Part of a small language model's weights.
Size: 10 layers, width 224, 7 heads of 32, MLP 1344 squared ReLU, vocabulary 8192, 11.7M parameters.
Each number is 128 + 24 x the weight over the matrix's rms, rounded and kept within 0 to 255. Layers, rows and columns count from 0. Numbers have three digits each.

# down: layer 2 MLP down (transposed), 1344x224, rms 0.0293, rows 272-384, columns 112-167
# up: layer 2 MLP up, 1344x224, rms 0.123, rows 273-384, columns 112-167
down272:118140134145161112096162089117126079125153107142119110168089116086141153133081179098082148110109131172109122099080157139148119157103148083091064117098119150101144101085
up273:135091110117151164116142133112077132129137127130156135147104147143183141081110137132115141039107077157163098191105135163120122075144124173128136112137090143104110104163
down273:127133116146152213140101140096167126111158134141136128117094084125139131112118155140160112145134125113153086155089192127124130109099101143116138056150118150086130109098
up274:139149119126126150118138127122134133122118120121114138126134132130117138134125111127135116121130118142125125125138121137114128132130124123111119124136117108147132114139
down274:118158132142133120110127139129138129142135125129131138129127132117134119137125119140133127132133125125132111123140125132143119136124128124114135110139137117132136138117
up275:145132150145110155130120166172130104112131146142120129137126117113093088147118115162147095107100119131149124138151119147118128139124058132109112156120128166124154137135
down275:140132115120144139154135127149115143147155138110103128129112098126106125182115177114114117145148129134153113139095169107089124129117079095114130109142131158143099101107
up276:132100085116170126101116134064124136112120128099100152156121148135124096143096124111148125165133129134133103103141130143154152105097156119085138118149129090127147108148
down276:133189126100104130130058171089145107144137103107113125124121113130143135142111139128148114138091104079124127102132170137138120112158127122097156070132074091143149106124
up277:116145159107148121122164159157104116123108110120123165124148119119125112152112132121139145132111134119134134147144136121123158131138127108129136154129127148130142136154
down277:114126162127135152109108149110132114103102106133158123149117110136140129149129146121134109121100152147115120123112107138109151133170090139124155119121158132128107124121
up278:146182103098119123146129154121168085089150123127166092147169121153101115091136164167157136098101076090121122111127100119121115156073078179154150167129160167191148159169
down278:131153143174121156143103130098177119127130156086092036127073166109124070149122109154139116125095084109181131108096119116126130117108115144095157177093135093144114185139
up279:106117110142105069158156118145144085160165159126118113104129155177132126142067157061182105137155100120146133161118174151157141122157130152122100071101112119095127111142
down279:138119117154142100141156141126121177130152130099070145122117110151131137128131082104132116092105104110093118112107147113120124102180115155143124115131138137099096074059
up280:146121137136154126148122122155140097082158121145128125097109134143146102114150147124151105150134115084139103152126107133158113103140154131150125111096110112112153155115
down280:122145095087147119114144125159133101112148112158117128120142135131128129109154150124159121129168117120104132143168118108169160120122173113152106126112152111141099162098
up281:125103106138132116103103110143160083123120116137123109103106167147093158159117124146130155125139133112123147144126132143127151172151149083130122125141102113150141128079
down281:111134161127093135130079112134149088135160146097139114169134147132128110137136137121113126132110111107115119120095155133105139154104134078136094139175139129157138136143
up282:135125158102164130126132132108114183135129112113114125121118140166152093125107154139123108139146193136116109125102155108089148156149060174152106172116177107188143079126
down282:130095181126113104140075133129137088093123149106102096116143137109137136162121158137131125124214153131109127141110151176151117147134087103132132131138122100164061106150
up283:188107077096157128072103151122111140127167157134120172140120117125183120090158174089156079099181132093109102118111126169141127174116135156141106108110110153123122146105
down283:119108155140090148102163131178140124169121159156128161142132055139111143083154078157103157183176099120077132120095149137107106096102142133166177055110118135062136128151
up284:119139164115151115141120119105113141112152100151131124144127132122153117138147103139132145132110139121117105143113068138131114110139162108121094122129106142160130131128
down284:118150138139149150139111104162120134171163130120109149159112119092135124114164150168109135147105133141136112124126104147127160146114129107110140151117114117124109173119
up285:129133144133118119106116136130163124101124113133115135102109109121124139153112108160119133132122116131129123123104124135097108129123124127148123099151126101084137143126
down285:101135123120104137107138152136151115100098099143110144132122133119128119142128119117116137144110124139142107147125127109122156144128113107141144115154136112090160122133
up286:142139065114132128126083139132137135097120122089121149085106135080094145179095108114122151102182117109105114116134114149134150140132126109117143095129164136102132135114
down286:110125130106125156123085115103118122127164089125148126128069144145118138134104110151135165125151140155118134132138163138158131147112123145120112121141169141127081126096
up287:162093175093141094085184188136166126170132112163132111144100117072113127157156135139170152130127117113094155164115110156117139111101094079145100112141107095127139140103
down287:083104164098070180094157159083108121118114117172151131126062082050156167138110122118157116135114129148148089129149100132160124115120123100128101161123110094126120142104
up288:123112129142136116126106127128119146133119108123120141119128115119122159127128114127128113133116127135136123122131120135125100120146132133116135132154134132143132150114
down288:122123138135119114131104118118135121120111100118118137149129127138121130120135115139140122107122130133146137139138119141112110112136133111122124152133118133137133119127
up289:148107108107130108132100134133148137126163142159148131141153165130136120137116151073172109094112108145116145127178154137139149143100136139147164086116162114166136163116
down289:129137144102137107141125144130143103147109116144142141125154129165150133142144115095155133114111109129149159153164186172133127123135143132198133109109109100114140147105
up290:143142121145109155110145071137115120104112096150117110195117152146132174160154091121144125135092177181065142128117096139097130129122120131134158172111103144182149150117
down290:164128147167126105165176109150101115096119102165145112162153105118158141100145163105141097139091130152107125135094095109125111154131134130113098092130119100135169127150
up291:143126124158127134148142144136137134132103107144132096123110137128123134116129141116149122109128104123142141119120138100104127116116128126120125119152115112114133123117
down291:108135127123136124140142153126121138159111107126103127117122122118151127140116148125129132126129119127132131113136139097106131107146131116145128124148115120143128134125
up292:185111127124129088138106175100123138125138119164113117147137123111188098155119121139171188116125141097128106115139149099183123072130135148113162174128108111126122178180
down292:155147149120133108124115166098141116103146111162150157117139137161122067196109137115141180152107155133148096125167135127171103095104144110084183186114180073152090142137
up293:147134149108081124170111158075136151102117164121092123065091136114116101123121093117131132150127135113178123151164129106105131134121126074104135113134135103150149087119
down293:062182154130107112089163092179127130095071122112116069181143127118106138130156144144162139150183111104172138150134102075118114126130122145153108123090163130142092100150
up294:106097154110124141117134104144157162140136138110138144132157122136116151119137165128111143131127107107142136124154106127134151147119085116137130101146129103125122102153
down294:140133135131140142084127114073144143128139123112106118166121098122130120138107159144125127128142127118168120148116113120178146119154091127120139117141158114135154109120
up295:147097120128121075151152131133147132105104108136146125128166145154165108122177142123130121151145142134127111130117127119129135110157114106118144116119137155174145115115
down295:142139103128129109171134117114161091140128108120134120150140107129138167086120175139106103146124141133116126134122122086092136194127101144115137115130093136136120137102
up296:195118136106139119147128137113095144103129112157158129110134090142139098079131150115159148106138134103083136155155164080143147156144101135127110163167144132162152144106
down296:145056142120094088162131100108085134109132121118160176123103132116154129133137135139113110172130150124116117101145193113171173130099133123092134194122144138120131150085
up297:112178097076143145172150124167151109086134162145125150177099120143145121137073148125098167186147081190109161090119139110122146154093091127115129117122088155176095128158
down297:127136164143054171155112133146153144146081179125135109138136138186154113101178109135160152112126103128122118172153106079108120122093170096148091168128100136170093117133
up298:145118122111144128167154124144082128142078145093118127089136102138145096129099132169151113156103146115152119112122101110107119131096148101183129149113098125100106143160
down298:110109151126105097137120126156152108136100110148158158095107126159098151167116106148154119155089113161133114146099082121121095158112132092146134115184101113117120093126
up299:144118115142143137121129133108131132152108126124124126128151094137133109152121133118095140113150141090156147097113132134135133142142116141156110139131133139143117135114
down299:104159126145132125106116122102110117135119145123137127172171111133140135128138170133123137130141154115158141086137109109138128112137119144116122117147148157127100133114
up300:164134118132137172078150157150137165144077131102123125093146118147115151130095150105134126098114144137120124127135097132107131119160156137135123167178141101142100109165
down300:125162135126122145112132113129113146131099126162159125129132133167165095130184142136130099089159133138128157132121100145185117131132128149126112147164134098149085102157
up301:130093121130087100110103135138110140100136130123109102135157125102084179099122138149130153108146147147118147139100141154092136148127114138178108109115128150144153129131
down301:125160071122167106099123092123145114107111148167118090129109126146084184074119089138136107109125121096092153154112136119153123104163154102144153132152074107168086166142
up302:166098095144154100087113089164140112118144104132125189120105079091134164077133146107148140158075140145116105153101110125075087179113172143189171094091122167106087144103
down302:220150134115135120169174059176137109123160228145137112093129162095110088138138138158114170131123131104109161129120129053119153190139167109133099148182140135114157150133
up303:155115143131074104097064128088130150140133115102112152166134120142131093102170138121118132092113128128123147168165108098115165096138159168163149135147143138119151108125
down303:126125104105104092193126086083151094137122143154090125146141157125099113137156159135117101138101133123120093086129097118152141121116121067126124154149130130137128127150
up304:151149140158145154126137146096131126107149119139109115113107147121128134104114117147146127097093160164151143089104120111119097105141146129146121133140090148134165131120
down304:134169148168130147118139171113100116143139130139107065156098116111172103167113139184178155099102125166157164079092129169112142109136141117143117141161043100117173131131
up305:166125130146119158138102147089143149083144123149147150105160112091079153151133121150128121112133102158120148121116106154122161115134086108090141144130173131149179120156
down305:103129094125162106125103120105135111133148120143142143142143126112072133159086170103111120125162104175164126088141134141122145113142119109149127129104143104162102119186
up306:149100128173159096120134096118116129138166119145114120141140118124137156155156145115124132097102145152143112128114122124155117087131126090110133124153122118121133157129
down306:128113136105122117130159115138140143127126163129141118126127139123085126095133106137115152110096132153121148148132118158138125098149130116139154135116123141127141148154
up307:138155143107167103161156106141115121124113165090177136162116129130161147091125085096097194100162141130139071093110122081124097152084141115126096109133120107108141141120
down307:127117175102118138076132123123133115068075109145103095113117133162167143139158110160139153138133130101129147112182134065105084128143151084059130138180174160124145120162
up308:122178129151133098140123151136149126143135126126130114127123115126114132151152153158107143108120123119111105097168144152144077110096133097119172098085107093146133116163
down308:143120158189121159092132112160146117108161078124136102148125090113141110147113150130119162124108100105132124117132139124163103119125067111087127160097127119135112143167
up309:147115108135111121155172098166131129106104142106133108075139112122108147140170117131141181148182169142108155137126136159132129146097128098110139097122126165152126140107
down309:132129126148061108164142175136101116108127135142130105126144116168119144117132112099142162130153141166130157124140137162112137154117123110105112116094148166164153112108
up310:137061113141105153098098172081135116122103101163124114133193125146115100154168175135109149127165117092089124110161119113080133161163106169120115220106192179127142133136
down310:060159138155069127106100121129102111096113121082168145077130111113130143127147159166146194095179086109139096095131108129106167062146170154190135190122097140127088151138
up311:114122126118132153099114096149178145130155137136085110118116144125105138135092137160115121086131144105141116125125138156089109132110105118162121143106123093112126154112
down311:084131126133104171089123137147154163152119127144125139150128118091140146123091150140125135111126112142131122136106138129109172189112137137160101115089133120080123109117
up312:142104120147194156106127117113098153147097081189088103150092147124152129158096156148142163163154127157199091135111131121135074151096094142148169106181166128144156114133
down312:117072132096110139095118092125126109139091097182112114182146173166132151157121172157119112106116134152187140162124100128173119148153125088137109134148118116130116134113
up313:125098115126163169124115148138093151156140131116119155093143197105120113128091119133154093153156118085107123128143066182119130130130133105103072110107079112142157091134
down313:103098201149109103125125136154105107137098123151192101124196138149191128144091129157152048166192119142124137146118086093112111130158181107101112098159112105088111132127
up314:135055061154161101096126068187148130070115171148096119087118215139103115070168115081133109096152128078195098141094148162124125091137083060072141200085150167074151135079
down314:109128060096192118093107092123100139126112116129142121120149204096090144140124118140131111081110158156117108142093138156148130144118145115121104083112132139136114116141
up315:209116081109092109107159104119100103126105167107188129118149168092146190179168094104110164099130114147065194117104131098120158121158112102093115126139110063138132089136
down315:165107118112109110167089119136131085108132157142143124158134159155146149154131144138114184078165137142136178108129106158178130130056121085080120119103141081120159106100
up316:078139095174134175153110127123097095175133144150103130128122120097146175117123109103103144147154150130160096119091155130144136108093087130155118115158118122130094097138
down316:066149142197102142138077121113112096146133137127165124120070098118170140145094110104158130126130151077107125145116120140127085137130098098124115181132115113125125118143
up317:159113164168131143150122178171102115145076116108115130073144164077127115111119151129107167163134113165176122174101068136141103055089139136177087079089128114085112099166
down317:162126040096111155099127122130158104094084107129140104092110162107152121079122150147141095123161124094114072134109127116111161138122180138115153120143154151141106133102
up318:087144155092120137191133136172118101087101092131135155167103139109080138178142156119127128160134124146135136128129148107062111093097121131154110102055144118157080154089
down318:149183148146140126126126126164155124144112115147140134111116101131103122174151138114148151114134096131066108140085092142110130131112121100149137197151120136110128103130
up319:147082133130135151155143108149130168117179082151120117109148133135111135145143129134164117144131142138103164114131097126119151168153143108135144104102121119183132150133
down319:123152115149121142115146094130147109105151138137133117135100113126111108134087078140146136106117102121164127112145154110124118131135158133110105157138128134150146124153
up320:117127148110144137106147132101160161129136125120166129148125165120105120126119117131120127075124131127103152134096139127120095139126126124097136101128128106106099127139
down320:089136173116140125122139113096162130136188137133128135154125130116148144130154101121104147133099126117111155117133120158125125148129115142098123130151148108138121141133
up321:126105109114105107129154135188130147093158173154110143122169129125123128137147137130096141120156124135169133124110136139134093124147176157117139162149172140105139093135
down321:093100168140101102151137103134120180094132172111099131146146111143094154149148135156139118117135128118129156141090123117094115146134128123118146123113142187078135095097
up322:146147150162145126144166146134154109105128109137151122154105106132119130103145082155088143113122114110106143124127114140115131131104129050114151170116155168109117166144
down322:137193159114155099063146088142130077099160136068108114159125127130148138128089105135111163099113148137129103138160155118105107125132126161150061117148119128115136190138
up323:125148124103130142114131102125152121144102128123142166129130139102104126160092143124143168160128171096059163118127106100119073112124117125124132090163118144127133141104
down323:144148143103076106188087091125143115162131115138126126107141150137175102109128130113153146144122136090147110120127126113158163127150134133099124115119152147102156137162
up324:159127155104118135109134143094130121114148114166121182127147127089096126124118089118097147153160156116145103113157157149175123112130129127163164125125160171153133156112
down324:146142127113151106126109133125135187155165149170109140139138123091128149167087095119093156129115162111142111100180133174182125177132153096141130091130162121138158171100
up325:156115071135163127149152138111129139151167130137119083144094136153092117117130127121084107146146146145126111047158130129150100096153124120133166092142142139138137096112
down325:115156153105124124137160077102141145123146178142150075133100150163114142130089170115127132116135093123110076077081107098120107092112108101164110117126142100122127126148
up326:170146134143179109123118173145132129135104107156102153069173176106132166135133162118107136140155134145073156120167087126141131129053130142136103140163142116128094144104
down326:118115122150125140114118131118216168122147122124095121149162117135129147151148158122117146160112087122102168131117136126158126127135182093133147142159147130122116087132
up327:172114066114138148136145144096183159100177110104203130140162141134124169110191162075134097101122080117127094213083114118163186098095126130235090121145110121096104097118
down327:135131198199108209088037156139092107103157122093095152163062140127083140122122124139111137142115171149149090153023083153153184147062211125151078126138106092129143172107
up328:157118114108144114163139117110114134119103108174112110131108160134125115109111095135109146153138132132138157118114175104139102152139108101090108118136124119107147067125
down328:183117143109113120139136132135090131100094119145079129120098128157150103084081097124094143178147121088119096125139131102171115100173134115097131156153125160126143130123
up329:132126127127125128147127130121131136119125129129128143109117125142146138121135111132123150115146113119116126146136123123143125129114148131132116126145139129114107122139
down329:129113131142109134117140140138129130093124130152113133110141134132134145142128124132126138142133141126127137133129127117133130121127132114124139131154130149126123109122
up330:162134153151144142155168133133116105123069162205134134119163111143106118167142077130117131130187136059100158123132106090129095128095173092128217059125125198088120127109
down330:110135129148116133105124145087132062119117160127084143153087161102110126129109149167173107094154126129122100116122078128098127086155144112155138125170118182180093141187
up331:145111075125122093170114145130148161143127107133148126148117144133155142139148122146127135161110147135138120137111111138120135147097144126117135130131119119140140129139
down331:154151146146144101085084117116073130131147109123138147166124135139128159184175118120080148145098124099106096142104126127100117129116097129119131123187086118177136139200
up332:119113178111149119106125106097095115125136101147117159161103146107106106133137148088112136164165163151158097119127098140094123104106102135166139089124122119175103123105
down332:101160118153148118152142149141086111110132123121128163146085124128092117122139155091114125140132108097157094106141154106126140125122122132125133132129135121143141113147
up333:151089147170097138077100151102087126114172128152114112171128196078163127141167106137169146147126145154139161186072132175113088172062100093103098105112060120093136106101
down333:109136127115086125130127161067186163115140143141083112126119141111133056120151076160150116145109134147182081136129109059124113160092174097146128162094093174129128113161
up334:125121115104113093157126152128120117150098156104146129093117101121161174153155091136142129106141154125066144094148132121128126164105157126134124126153171139191090140147
down334:119142138152113127117155134134134111117133145144128083093133150110162152125141142152108115122136139173139148136144149105138153148138144150128120150131079153135153133142
up335:138126114146140076127139124127086129116121122122136108127140101165071145131113084159121142077150137101123101154054133132096114087121154105101120160141117150128125105145
down335:140168140153191152146127142171147116103144133163112116133160138159082147124111170171116133118119150123143142125115148120118101102172120096137132162166165095113160101141
up336:145137127149104124118120129107113105097094133058110161110096174164174136139141126128142123104093123158160120133131092152056160083109098120149081163156131135104121121118
down336:096138159154091122145149124147161107178138085085181105131105162163129118143146082104136160113096155126156112092127160175076133121137158088109107100090108089105117116116
up337:097090072106151130126109126130142154133116133129133083156146173149108109122160157120133166120138124132119145120134134115166128128128115176135101141141115120117101093127
down337:137097132118103108153100136130145136130162155128111085135127155128138138140151102115129107148134097143108123123150125127138117134148148135127125164126151145140129124165
up338:166127119139131132129131115123112137106105105116124134123122121139140109138142130132115119154107121124144148128120141127140115123145112110135144158136129131126148144124
down338:135099134128143144141122119140104127136125092153119158135120116126146135115115119144148104161103127160150157133144132137108112129151114081139140112116129129107144138140
up339:125144112130150159098123119135139109100136125101112140117127126157161114114131121091160108104135136137113098132134125130107155124111120142148133093137156104175130126123
down339:133144151116161132120112099141134164135121120148127120116142123150147098102117092124155130110103126142094168122129141128110133147129132160123111138150150117131116093089
up340:132065108159122076121147126146145105085144100106113132129126113118113140171197057142102141166123152126119094104156175121111116138119180155131176152110118134122078122169
down340:118185142172117129099119131136156111147149174118147099145092150164181135056136081127132102136111117116159147152106099146146099134146152129139087125116105138125134126155
up341:170113160157134101150128117164122108135149156137169124141117120106147102135116133144100143124150188082123135120119165111061148131116118140095110129116123152120107140135
down341:178105111126112133138072117151123117136135134135190121115115111132146133102152113127147159115133201136149121159163183129120129149123137132101136111101160133118114181162
up342:116084154143194136155124181135137140201133076122160101158074107055155162168105115138106126077127160140130144114118182162129041140108140142131126157127097108121098119125
down342:066127112145121128160044131125147155111158100163168073155148152115196137136192073132143161079120147126149135110133160125149126156184138158142082164123169084156128094145
up343:136110137122121115139096091063127152084129148145109077125091131159083146141128122180129124104119158122117150152152129135161142143124113112086139120120164160126131088090
down343:119126148151117110113150168133144131146118183136118162096092117181153133104111152107150131134134091118146130143098100140087117119139118124156108126166111109122082091149
up344:097114107134149128105133129116126157087127126115128128114111110124130132117133094133122109132128158131130108144134142106109137110131145099156171110128158142163147182128
down344:126160121152137106108122159164160126119140139142110114164101128166112115096134111114115145149104130105124136136152130125166140134130145112117129173132098103142108120138
up345:120091105132151140182124129147156117190114124167123100156146128138080128107130178128125096162154107125139161117137113149108145130194125092072127149149085117174153083134
down345:095106152172170157154112134147119116117094104120143118128103131157114154145178185146078107132100113132123116113111135108142145131153114159147126088126125091185083096136
up346:128179146115052103129186195165119121100144144108154094140139089176078123152136102106103180109148073064118102168127159084100133151133121105139113106164107161124070106164
down346:129084127135148119112130099089111130117118108076116178093113133119113130139129128120076104118149173131121111104114099168071173131112102123159110123118121124159112095089
up347:116142102112154128102127130163087170123054137098078076120082195108118119111180149145138171103107069162108106120086100138114141132119080082200118138097105139144098146111
down347:112112141131121130091122130103113168081092147142148144140155165100106120160149115122136130109112031100122163125122167176143169182117096109142145108071103144126112116123
up348:142107145110098149102154143092100114156149177130104107104130135119104128122136134147092067126107139164109125090114102146085176119141132115077122109101134149103159163219
down348:138097152151089135115156152154131115144142117116125129153105102139152161083126154105125080166095111118097059117119094058058162105155126098123132171112140122115095098129
up349:112123075148114133112105099142109120182130106120161142074144117127105123113144126136109131098118113114136139135122087155111135110117099118118141123121125138139147139138
down349:113166140135114099088082132125125141164146106137169128093129116127116133101158128119149091097090119115156118114162097118105128106148116127171145111161125133150177145108
up350:136085152142132125114113158121120128168159160116164125171127126160148128164137107166106112092115100137131188103125146095131112136098133110138134104096081099127136090146
down350:068153138102088177104149166115118127095140104151113138157111114121118171154125101156085110143106182122065140138116101149132099146123098094143067070150121100117114113120
up351:142127129102118126126109128123157102103146140123123161137130105105122109106152098157126145137152097129101142106094138152135121118130113154133131122118106103139153135153
down351:141102141123109105145111139115138133124136105109144121144157146143111118132126112144128124133149132146133150147139110115148126131134147124130107136137131123116127153134
up352:145143119122108116131127126125134155139133168127123102142141108125146113131104138116139110105152116100131135120122105120129140133111124147135129095144139100157145099125
down352:111152133112098126123109106128148140140132154130121098121154095133144146118118132113153105113125114115107141121132116122114122120140126128139142112144110097165133121118
up353:166088174092135161152167170129139128141147137130111082089143124139096106130150122133168092135149170101153150172122126091077090176200100127112152126160145117075123193132
down353:149142125091155119164124155137121099097127107112091082183138089144114146081135103151159151128102131102136151109127149113150099146150136148169075140094100115124168117143
up354:138130125125135135129124137111125129123116132135133127120126140128125126116124119130124126132133122126132133121131125130123123128127135124140113118127116126129117127131
down354:126128130118126128135132124133129120124134125134120124131125134133128130125129133136132129129132118124136123127129136122132126130130126136134126122130130129121121130134
up355:169121139143144141124123111192096126114132151127104117070087135136136130167133105139136142120163143083142133108153088164106124120077065087178151145134110114116109128156
down355:147105123122120159130124085142149120136125156097139128124136122211109140111120141145157158148128121184156133117138149114107119106096129145127162108111150131175114135153
up356:135145169123102144131123109168165132144127107132119154114135140137108101124132123126107147137126134189134151137102103132115106148142122143135115146134098109149154097132
down356:118150160150114153123124083153112129158144111133125123126146106178128132118139104146105138104118147157138125128131122152093106112124124133164129178151116113145107118122
up357:141143160163108100158141130146135138116155137104155114115132126116107107130133146137084095142111118153129125153120181137093109157105120134096170129107130158114124132144
down357:139115113139141141131124108113112119121134163126122113127126109132127144146124182127076097125122138131112159166094141089076126141114111112143109119148101107141178105137
up358:136102102123132162135130105078152107086138094077112129168143111143129167084127125111122130113098163116100140141126121214155100128150114105095136139163116125137138106113
down358:132151156154118121110123118159143083121129097137140079182161125114131136105140104117128110138092113145086152132128114141121114132129139184131144145149108108158089119123
up359:128136103162146133156132107107133111112139137138156162156141126166126157067162116126117142128147132118144140118127093120147116141129109112152165065101134117106131100137
down359:169139145149125161172104137102095102124133134141137183124111086162123131107174112107152131138141118100165141084115090143166110164132096121161145085155140130122070152159
up360:140175100124139101128138108109151163134129120128117102092146145111117093119108151123126129150124163135118109073099141136128145118143115160106113121127125156130160094143
down360:117137120101135110103106145137149153140125145132110096096151121111140147128121154112143134117122136144065146147091151111113125105104108105142111130126131195125095105139
up361:113112134125119108113177165117147132118132164102140112122139164094064123124136145102127088141132215124204178151136121148183172123158116151136131156145134146120147081142
down361:099166156122135128162137185134138110102087125069129071146139119120134169140136141144164108106141133142159136120132043169122205149160114131165118119110152121138095124121
up362:167161185154127101158097145148118132120130127132123106120143104139122096114104120110104194133110096094132114133101148126159065106132131088174125108127135134125141153136
down362:138076162140147152143115136125080103095143134134130131148091153139124135136109148141112121134142090157119134102120086114141118168123124099147167152129124125138154108130
up363:140161143160152132152107132143184158106137093067179120118123124152125137146143146155131129113131095094103103130133152108140113115133116201186107128111129129151118058128
down363:149117120130118131145090127137114117146189088163135125115150159171103110091156112133099125114118155110059146131090145150157134137162129150156109181164114134079115109149
up364:117153094155073143106135163111163126179115136103126122094124179118118138136157123154132144094091164187152122148135144113114086076137141080128159073118081125067105157113
down364:117071144147094112061112152153158166071125139166107122147072120104151125097116177110146138144053136155142115115113069122092164102146202151114103105071134125117120171120
up365:150123089153141095150118174138116118113133141087163142111110116122141155100116135168153125114153130163161126142114128173150164133118159149120096105111120152127101114129
down365:145135128111140099148104154109086142091148129093151153152089142145126128119080180136156163106135139136129133106138054127126141131113096145059116127134146151123123113129
up366:128155154143140134154158160092138136084105118121148086095123082197120103134150113106122141096114134090116120134125153124110099131127119164126151128089092125111134106115
down366:130148123143105114125149137131161092127090118121124150106163163129113138058197108088147119101086133117076066158118127078107147114128136128136142133020112145099114110119
up367:143150158167081100115138109091123159117104148163160160063156171128127125080134156102147156100116099142122121138162147151117137151156103119142142152130109137126135127167
down367:134171126105102106122159151098112135105100125096105135073097163163162144151124131114125106111152130173084151164167126118106123126149111138117134183082117089131126165145
up368:163131132194150116135162116133135162147141142164093138135143147084136134120151101134099164136161101155121180150097104156138118149120137176116125129132132146122190123079
down368:143150076140142156129164097138176115148110164172094145127161133090149131149137107112110161115159152115146152145131115103125133128184134170108102136135149152156109149098
up369:157081134155116146138128077110096152086140099153114126123143138117073175125105150137150166163165138133091116097145126181140116138158156119091080110166058137159133172123
down369:124114137108094132136139164120112152116147090096105141109142103130102143117149136098148139115137111126140063121175128073096115169129178154121062144142080133111155146127
up370:122128114173114106135134151108105089104158101144108136143111162136131089159118144132116083143136167175133131121147113169134148125125119087146175118144129143121110119117
down370:143145072168127119115128141076106145162170095115120143120148165125136077148121115115096128122130131139101161068119147140151126097148123131133133081139111148092110128148
up371:128145121125168098123115100154139163091129146136135138118103170126112125150114115113092155163159165136140124138117126118124144128151132113093088155137102158130155141108
down371:097151144118126114148115118103158119130140166129139131122128126115125141119127099118135149149135123103141121155128137107151121128147057137130146166127108155126150150131
up372:126120133118147142115126163073136135091104139072161103137117169133121073143149119078141120124143134116076151177126117133093165175095119106136134130107162140119119126128
down372:123119065143175130119104078110144103114098176120045108111096124125149112144099058112141145119099142129084107126143135144106082098125180137131146129122129110117131142113
up373:136138150160155147154139128123108133106134109132134113130117122142121140119106130145140150124139151113152139157109140102130135114120168183125111152143107115096129113098
down373:092118126128100143133134120124103139099155138142127121123132108129127094127122122134155106095158153121142127145136109091120100131126159101156152142152129121120137117135
up374:120114089168133140113089103140144122149146146106085139179068139161123141128136108154110089068119155137183148141136133186093165142110151113125111151134093123163114143128
down374:103089122124143084118152127152128141166090154141074147126109100117133128124118118111118104144166092080175149128124152138114132132108176135149166104124136133122150169113
up375:150164119159148122138161145083124124154121146114138130104154109157103108120156114124094094126128101131134120106121106135145114123104158143098094166135128112113144118116
down375:098136121144115126094149113097104130140146152123126135097128117130128124141130118156131119155117123150140148135142150177114120138109134150135116151114145122090135117097
up376:114140124136147150122151140120165145118150160108128147143143132132118116113135118136143118147163126145155105114123142125128111115132142151115133117168147141130109121167
down376:120114118145124134118114119119149125146134116111115111117121090127126152145155139125142129126108138138142138128124093121136113150105140110111141131123101129148131122141
up377:085141146112141118102144097130127137148120098124081149133119163121088112187133115150137140069095154107115110148193157121165149100127098104119137152131154153137089166105
down377:172120166132111117071113137156106086124172108102092151079180121089164106148125136196099124207148127083170151141180135155186084140120151140124153086143082173102152129092
up378:168135090113138145146193175122167129153089140148131151124117143142089153138130110104124087109119126153168141139129098118119125094121181156136117142172115132103104130109
down378:120114159152170156152124150157142137111136150088088131151131131106146137147136138135167119141160113106172072123117128075143112182129149097150124110135125108132124121150
up379:127117089101146083178148110172145141093110139175151067093096136077188131133158088130095137097123137156155140114101185111185152164108135110085081178106109155089113167110
down379:114135153102134100143137107117121088122143110184086143142116120119186165129139144128160176156098055115156099174144120105087098119172131210113167139175073082098149130119
up380:181163130118176113056104111108129132159130076139144203109147157166167159134065111172142176102120110084098091136092088128099086073206152165113089092179123135139057157156
down380:100123133138148147135111112125137143108105115074131057153127092107099073110121113124130117104148143104165098126165094099145219177134177157116139134051101159150075136109
up381:204131143129130175124153100095140162111161158178156136075164129141110120125112094134134135120123146188152087143147197116095162113141115123115146106065096104133146109124
down381:146152157116087158141143154095158161133083154221156088154125085185127108126117081111170159118137098196181151133206186143112187117147116139120098115095123117182154164133
up382:109131147136109109143161147112126126144153180143139115123144110105109121094114136167131102134145095170119186151137125135126165107095110147145156128105170149137140131116
down382:091148125168133139135122130165125148116133148146146105112143103139141126092086169148089125147168117148082162127143144116139160129098148134127144132120153113163116139118
up383:088106116113092135139090100123114115115135134119122114123127090090130141165140167127166187109144107082060084176095116144086075106127124094138149161117105151150153120078
down383:116127154115118179122119162124143153115090107141153167126109153149164173121083146037123139090107165150133130124138128151117132108186113115131084135116111153147115124152
up384:126127089107127128114132109140153120133137123146136138098115141136131149118138121143144131107111133140118125143121141147115161122137113119104134156112123095114128094111
down384:124105143129117119147121135158147158093116118147128115096109125143126136077131092124124172139137139118118119106113133128105160138163118099136137168137114115148119117133